Weights of a small GPT-style language model, trained from scratch on English Wikipedia: rotary positions.
Each number is 128 + 24 x the weight over its row's rms, rounded and kept within 0 to 255. Layers, rows and columns count from 0. The size above them is the row's rms in percent of the matrix's.

# layer 2 MLP down (transposed), 1344x512, rms 0.0737, rows 1158-1166, columns 128-255
size [ 97  96  98 100 102  97 100 100  97]
[[110 107 147 103 118  95  99 136 121 135  87  95  77 133 123 169 141 139 148  93 118  86 135 127 152 150 109 124 179 154 121  92 173 133 140 177 135 123 131  64 106 133 152 101 128 142 151  87 107 154 112 155 131 144 139 126 109 110 116  99 167  78 146 164 159 126 108 151 113 116 153 126  72 124 101  85 134 159 111 157 122 112 151 162 132 131 128 145 123 129 125 143 124 130 131 118 132 126 111 135  96  97 120 136 174 123  98 113 142 150 129  96 104 173 131 174 144 107 132 143 118  96 197 144 136 120  82 138]
 [103 202 117  88  87 115 142 121 103 119 111 125 124 137 154 107 125 135 148  99 155 120 141 114  88 119 117 123 138 137 125 143 142 120 141 116 133  78 121 137  98 122 106 133  76  96  65 118 120 104 123 148 168 116 150 124 166 106 116 135 110 136 124 131 166 166 130 128 138 128 154 132 143 113 103 120 110 135 122 113 152 100 113 100 128 101 132 165 126 155 127 117  62 146 113  97 157 107 151 111 134 125 117  88 137 108 136 129 186 102 101 162 124 130 105 149 162 130 114 139 123 151 112  91 115 152 116 119]
 [154 119 121 121 125 134 131 107 123 115  80 139 145  98 116 119 103 130 138 124 125 132 146 131 153 117 105 160 117 128 108 116 137 115 162 168 114 150 150 126 125 136 134 135 128 125 159 140 117 147 132 101 160 153 133 129 100 105 134 148 125 134 132 155 124 153 143  93 168 137 130 107 115 149 132 113 145 140  87 136  94  93  58 124 105 115 135 130 128  74 127 156 154 142 138 131 124 146 105 181 168 123 143 111 202 150 107 126 151 117 142 184 123 112 135 144  97 114  79 132  96 130 130 107 116 162 126 126]
 [158 143 129 134 112 145  69 120 100 150 165 165 133 130 144 162 139  94 134 113 106 123 132 124 147 139  87 130 109  67 144  86 119 120 105 167 142 118 146 122 151 135 143 133 129  75  80 144 104 122 131 146 169 116 164 150 116 138 148 108 104 129 129 105 156 132 101 135 110 113 153 121 141 100 144 123 143 140 131  91 136  93 115 127 105 123 129 130 131  74 139 148 139 123 122 163 116 135 116 171 167 147 132 133  79 153 137 128 125 143  97 144 137 105 108  93  86 107  97 126  94 136 104 136 148 116 164 135]
 [119  97 116 135 158 121 126 184 120 142 128  89 106  99 157 128 110  90 147 111 112 100 145 145 150 110 154 137 173 119 159 164  92  86 145 157 115 115 157  76 171  95 116 125 115 146 126 107 126 125 121 157 148 143 140 132 144 169 102 156 162 127 132 104 147 151 152 127 121  93 133  98  95 145 126 138 158  91 149  96 137 173 135 137 121 124 149 158  84 124 135 116 166 163 121 158 121 168  92 119 115 117 131 114 145 153 153 116  96 154 126 177 102  98 150 157 137  79 122 116 147 143 166 141 114 119  91 106]
 [123 121 116 161 126  91 131 168  98 112 119  98 107 118 101 124 159 146 159 143 142 119 129 153 138  94 102 137 175 120 116 159 116  94 127 129 146 144 147 133 126  96 114 133 161 133 164 147  71 114  98  98 130 124  94 113 126 109 162 145 132 152 126 122 106  99 152 146 124 102 145 125 141 157 108 130 138 138 130 146 147 104 154 133 109 123 148 113 103 113 121  93  92 161 125 113 123 157 134 176 129 125 153 157 168  77 163 129 127 117 101  99 131 134 119  83 143 152 215 145 107 121 111 117 136 139 159 160]
 [ 89 122 139  90 116  85 147  68 127 114 115 127 133 154 104 123 108 120 118 122  99 130 156 101 129 123 142 180 196 170 124 164  90 139 134 152 148 118 123 136 131 100 116 114 119 133 153 100  92 133 137 125 124  84 121 145 118 130 117 155 172 119 106 147 126 118 126 150 151 101 129 111 120 120 125 127 165 147  80 111 110 101 151 112 131 122 132 119  99 155 167 113  90  75 126 129 142 122 131 105 162 135 143 125 152 136  89 143 118 129 173 132 128  94 174 118 127 101 110  97 136 157 164 167 123 104 108 103]
 [ 75 145 137 109 139 147 131 151 107 153 170 145 124 119 140 148 105 143 147  94 153 151 132 123 123 118 110 147 163 131 103  83 174 162 135 153 104 129 122 138 128 141 119 137  97 186  98 143 156 135 139 106 154  83 130 140 107 122  94 101 112 127  89 133 150  82 165 109 148  89 144 101 108 105 134 122 108  97  85 109 124 152  86  73  97 142 146 119 116 117  84 128 150 136 135 145 128 137 122 161 120 126 112  96 112 135 140 133 149 128 134 153 125 113 115 158 106 111 125  99 134 113 149 114 108 128 119 103]
 [137 153 135 142 104 110 170 122 128 125 137 142 116 107 114 141 182 119 115 108 122 122 134 143 160 127 143 120 150 177 101 138 123 124  82 155 133 105 159 145  92 144 178 140  84 100 114 141 153 112 106  91 141  81 124 109 152 109 113 126 101 116 125  88  98 105 117 151 145  65 141 140 116 154 111 108 158  92 158 139 147 145  80  94 103 165 148 114 138 121 134 110 154 101  91 109 130 174 136 116 153 143 127 100 144 162 135 128 157 172 108 148 159 133 101 183 161 117 149 137 174 133 117  99  74 164 144 161]]
# layer 2 MLP gate, 1344x512, rms 0.0497, rows 1159-1166, columns 128-255
size [101 106  95 100  98  97 100 100]
[[137 118 138 153 166 158 118 113 163 154 120 134 150 134 160 142 143 120 131 153  94 117  80 126 126 143 137 149  90 148 147 156 123 117 141  72  76 171 124 110 131 112 165 136 162 163 195 161 113 166 111 120 100 100 129 113  93 136 152  94 106 131 110 109 103 102 105 124  99  71 118 157 126 130 113 124 122 123 104 136 148 158 148 122  94 119 143 112 103  93 130 109 152  97 116 133  62 114  75  77 124 131 143 149 115 114 114 133 106 142  97 162 142 131  99 120  92 149  65 117  89  92 161 128 139 126 123 109]
 [126 168 100 169 118 120 137 141 140 106 135  91 133 112 140 133 115 135  97  81 146 108 130  93  94 158 103 163 135 154 112 123 104 110  53 131 137 117 114 139 119 152 123 140 144  99 150 141  93 119 106 168 143 134 106 132  97  90 147 120 139 134 176 111 106 107 154 143 145 166 135 123 158 116  96 125 170 129 123 155  84 161 116 146 158 188 108 148 101 127 127 159 130 111  80 107 130 129 129  96 130 131 138 126 116 147  90 127 108 128  65  66 131 116 134 156 114 143 140 141 138 144 125  92 182 143 164 153]
 [106 144 112 130 112 124 181 113 149 131 118 115 182  78 101 156 140 142 146 125 137 154 157  86 107 138 111 142 123 123 132 114 189 158 156 101 133 124 112 121 117 116 126 145 125 158 158 147 130 121 165 135 128 112 109 126 158 115 135 143  99 114  94 113 114 109 146 148 102 110  85 118 110 118 183 137  97 131 173 128  92 121 169  92 126 122 133 123 127 129 127 112 132 146 142  87  96 110 161 101 117 108 116  89 112  63 102 103 139 113 101 164 159 113 146 124 125 117 181 137 119 138 163  92 120 156  92  95]
 [ 91 106  96 108 151 183 128 154 137  96 147 152 102 161 140 140 137 192  96 210 127 138 123  91 136 130 119 120 114 150 176 112 128 134 119 128 118  86 156 121 146 154 128 121 138 141 135 103 180 113 129 113 135 165 129 120 113 126 147 103 108 165 118  93 119 111 143 125 108 124 126 166 142 117 144 116 120  99 143 121 122 105 118 121 130 123 152 136 142  89 105 148 110 174 112 112 145 125 152 111 162 102 111 130 113 142 107 131 134 119 106 142 107 138 102 139 110 151 118 142 154 108 142 176 125 156 147 126]
 [146 147 139 131 148 130 148 127  95 129 103 177 105 132 159 157 102 123  77 132 155 133 120 135 116 154 100 125  75 140  85 111  76 121 120 130 116 140 139 131 150 134 124 106 116  97 119 171 156 134 135 153 126 126 101 170 142 125 106 140 163 129 101 138 140 131 113 103 116 131 100 110 136  95  94  75 131 161 119 154 123  91 154 158 153 110 127 156 164 152 147 138 151 115 198 147 125 115 115 136 134 127 118 110  76 134 136 116 137 135 133 179 117 148 134 106 136 127 130 133 145 136 128 161 133 147 109  98]
 [ 88 124 157 111 138 146 111 125 155 147 126 102 139 145 140  97 140 131 147 131 171 116 133  85 160 130 158 150 121 144 110 144  95 128 116  92 137 115 130  86 136  78 137 100 145 100 171  92 137 165 112 134 119 154 146 117  97 171 180 131 140 168 157 129 143  85 116 137 134 137 133 130 111 167 142 123 126 123 142 147 135 116 125 122 102 105 141 128 108 119 102 124 149 109 142 157 145 150 136 138 122 139 113 131 148 101 132 187  96 152  52 129  99 131 157 140 172 113 120  80 161 127 119 135 158 135 158 116]
 [108  98 100 107 147 116 101 152 119 163 148 141 121 108 115 153 128 110 166 150 122  92 136 131 106  75 120  73 162 141 158 130 143 137  95 113 113 110 135 121 149 111 137 143 138 112 104 134 135 123  91 125 112 185 123 159 128 153 157 111 102 132 123 115 114  92  83 192 133 131 142 115 134 159 112 122 111 161 113 134 120 161 113 155 124  76 123 149 164 131 113 118 157 136 133 100 110 112 137 110 118 109 174 122 105 112  88 145 167 164 110 136 144 150 131  95 132 143 157 162 135  90 116 130 162 100 158 148]
 [110 136 150  92 122 158 130 132 120 106 136 114 170  91 138 166 131 100 143 124  98 128 118 118 100  74 115 105 124  60 122 112 152 147 168 124 153 146  90 138 134  98 149 165 150 161 184 116 157  71 123 143 109 120 166 141 117 126 154 159 128 133 117 156 149 142 141 102 125 212 119 155 123 133 141 129 123 129 116 117  98 115 187  83 139 170 139 139 155 121 163 176 137 155 104 167 138 129 149 146 135 136 120 141  96  87 117 107  84  85 114 117 134 127 106  93  89 132 100 144  88 125  90 122 146 143  99  97]]
# layer 2 MLP up, 1344x512, rms 0.0505, rows 1159-1166, columns 128-255
size [ 96 107  95 107  95  98 102 101]
[[143 104  74 104  76 120 117 138 113  87 101 159 110 119 125  72 127 151 138 121 162 104 178 135 166 134 119 121 155 109 103 115 102  75 140 134 102 113 131 133 138 114 132 111 125 124 149  78 149 114 143 121 116 139 133 128 136 172  93 166 128 131 164 158  92 116 136  87 136 149 141  94 169 136 104 102 153 128 129 119  94  98 152 169 192 116 154 126 124 132 134 148 151 125 125  93 137  87 135 116 139 114 112 110 136 129 152 100 181 133 129 105 158 177 162 106 140 124 119  94 157 120 147 158 122 140 141 167]
 [122  99 147 100 166 153 165 115 116 129 133 149  84 125  82 159 129 164 205 130 145 180 133 151 156 141 123 112  84 139 153 111 109 123 166 128 130 153 128 104 179 113 141 154 133 130 139 121  82 186 137 104 142 139 130 134 113 107 162 132 159 132  77 143 126 130 111 108  97 129  86 147 108 128 115 101 130 163 124 123 168 123 119 116  99 102 132 109 138 103 124 108 118 108 160 138 100 164 140 146 141  90 151  67  89 111 128 117 110 135 114 164  70 136 102 102 148 109 139 144 107 135 103 130 131 104 105 106]
 [137 126 123 119 160 119 106 159 123 155 171 152 154 122 119 124 137 125 147 140 124  82 111 118 161 143 119 150 144 146 170  76  97  81 136  94 124 122 139 110 123 139  74 126 144 119 120 168 123 145 160 131 119 118 155 121 130 117  78 151 105  91 151 151 122 132 114 123 110 135 113 151 148 122 117 138 166 125 121 154 135 140 136 129 148 137 122 104 124 109 148 102 122 101 106  94 112 145 101 158 132 143 107 145 131 119 106 150 140 147 135  61 130 158 128 161 111 123 129  94 117 109 110 149 105 115 165 139]
 [125 107 136 117 112 125 125 121 113 120 142 149 135 150 103 162 107 110  59 152 130 166 136 137 123 124 159 141 135 134 150  97 144 171 158 179 124 133 190 143 140 118 146 147 131 103 162 110 154 148 147 107 150 154 103 114 141 132 122 115 136 119 158 107  90 122 127 106 106 128 137 117 153 171 140  72 111 129 127 175 113  61 136 127 138 132 121 135 150 114 112 118 126 125 159 102 149 101 150 125 156 134 139 139  82 125  97 117 108 121 143  81 153 130  97  88 117 137 116 117 111 130 137 152 155 150 162 142]
 [155 156 138 109  92 100 109  90 118 149 161  92 148 119  87 119 136 104 173 155 126 124 139 123 136 134 125 146 160 133 171 120 140 156  98 125 114 116 120 119 134 135 119 138  96 153 146 142 114 120 123 119 105 132 109 119 101 148  90 153 102 133 137 117 149 147 133 149 141 129 162 104 100 122 126 146 146  47 146  78 149 136 112 135 153 184 139  88  94 123 142 117 134 151  50 105 144 155 126 112 142 111 102 140 129  89 136 133 107 186 132  99  93 133 116 115 155 134 117 146 108  89 123 124 123 130  90 127]
 [113 188 148 144 131 126 123 121 155 119 157 145 105 126 135 140 130 101 107  99 150  79 127 121 105 120 183 155 153 118 134 135 146 172 146 125 134 127  92 102 126 149 111 138 112 139 156  76 119 170  90 132 104 145 117 131  72 150 111 152  96 135 154 138 103 158 135 136 113  85 140 154 116 137 127 169  95 118 119 145  99 137 128  92 127 116 130 138 143  72  98 140 117  97  93 151  94 136 108 120 135 141 111 129 103 169 149 139 101 165 157 118 109 148  94 151 130  75 145 139 110  91 128  91 124 147 107 116]
 [109 124 104 104 117 114 104 132 139 117 104 146 122 109 127 109 134 159 183  85 153 154 101 143 108 137 112 126 115 136 161 150 169 151 167 128 136 166 145 117 131 132 103 136 130 117 136 114 140 113 102 138 134 138 112 121 126 131  60 117 127 121 103 113 139 150 142 114 116 137 129 157 124  81 114 140 103 113  94 111 148 153 104 148 121 174 152 151 137 156 122 109 136  81 131  95  95 140 138 184 126 120 113 110 160 109 126 136  75 175 112 134 146 120 150 155 105 104 133 105 122 134  97 113 139 127 102 182]
 [137 126  93 136 108 101 156 130 125 202 134 146 121 122 111  67 106 116 105 116 155 139 108 151 141 127  89 124 193 199  88  85  88  93  86 155 121 117  81 126 164 103 146 118 146  83  90 159 121 115 125 113 117 107 118 107 125  95 117 107  81 143 140  93  81 112 125 142 108  81 127 105  93 109 121 170 181 104 172 130 133 154 117  84 125 163 165 134  94 121 140 100 163 120 168 122 120 190 130 104 125 142 140 149 173 159 145 107 145 105 137  66 127 135 111 160 172  95 118 153 112 106 158 102 139 138 135 108]]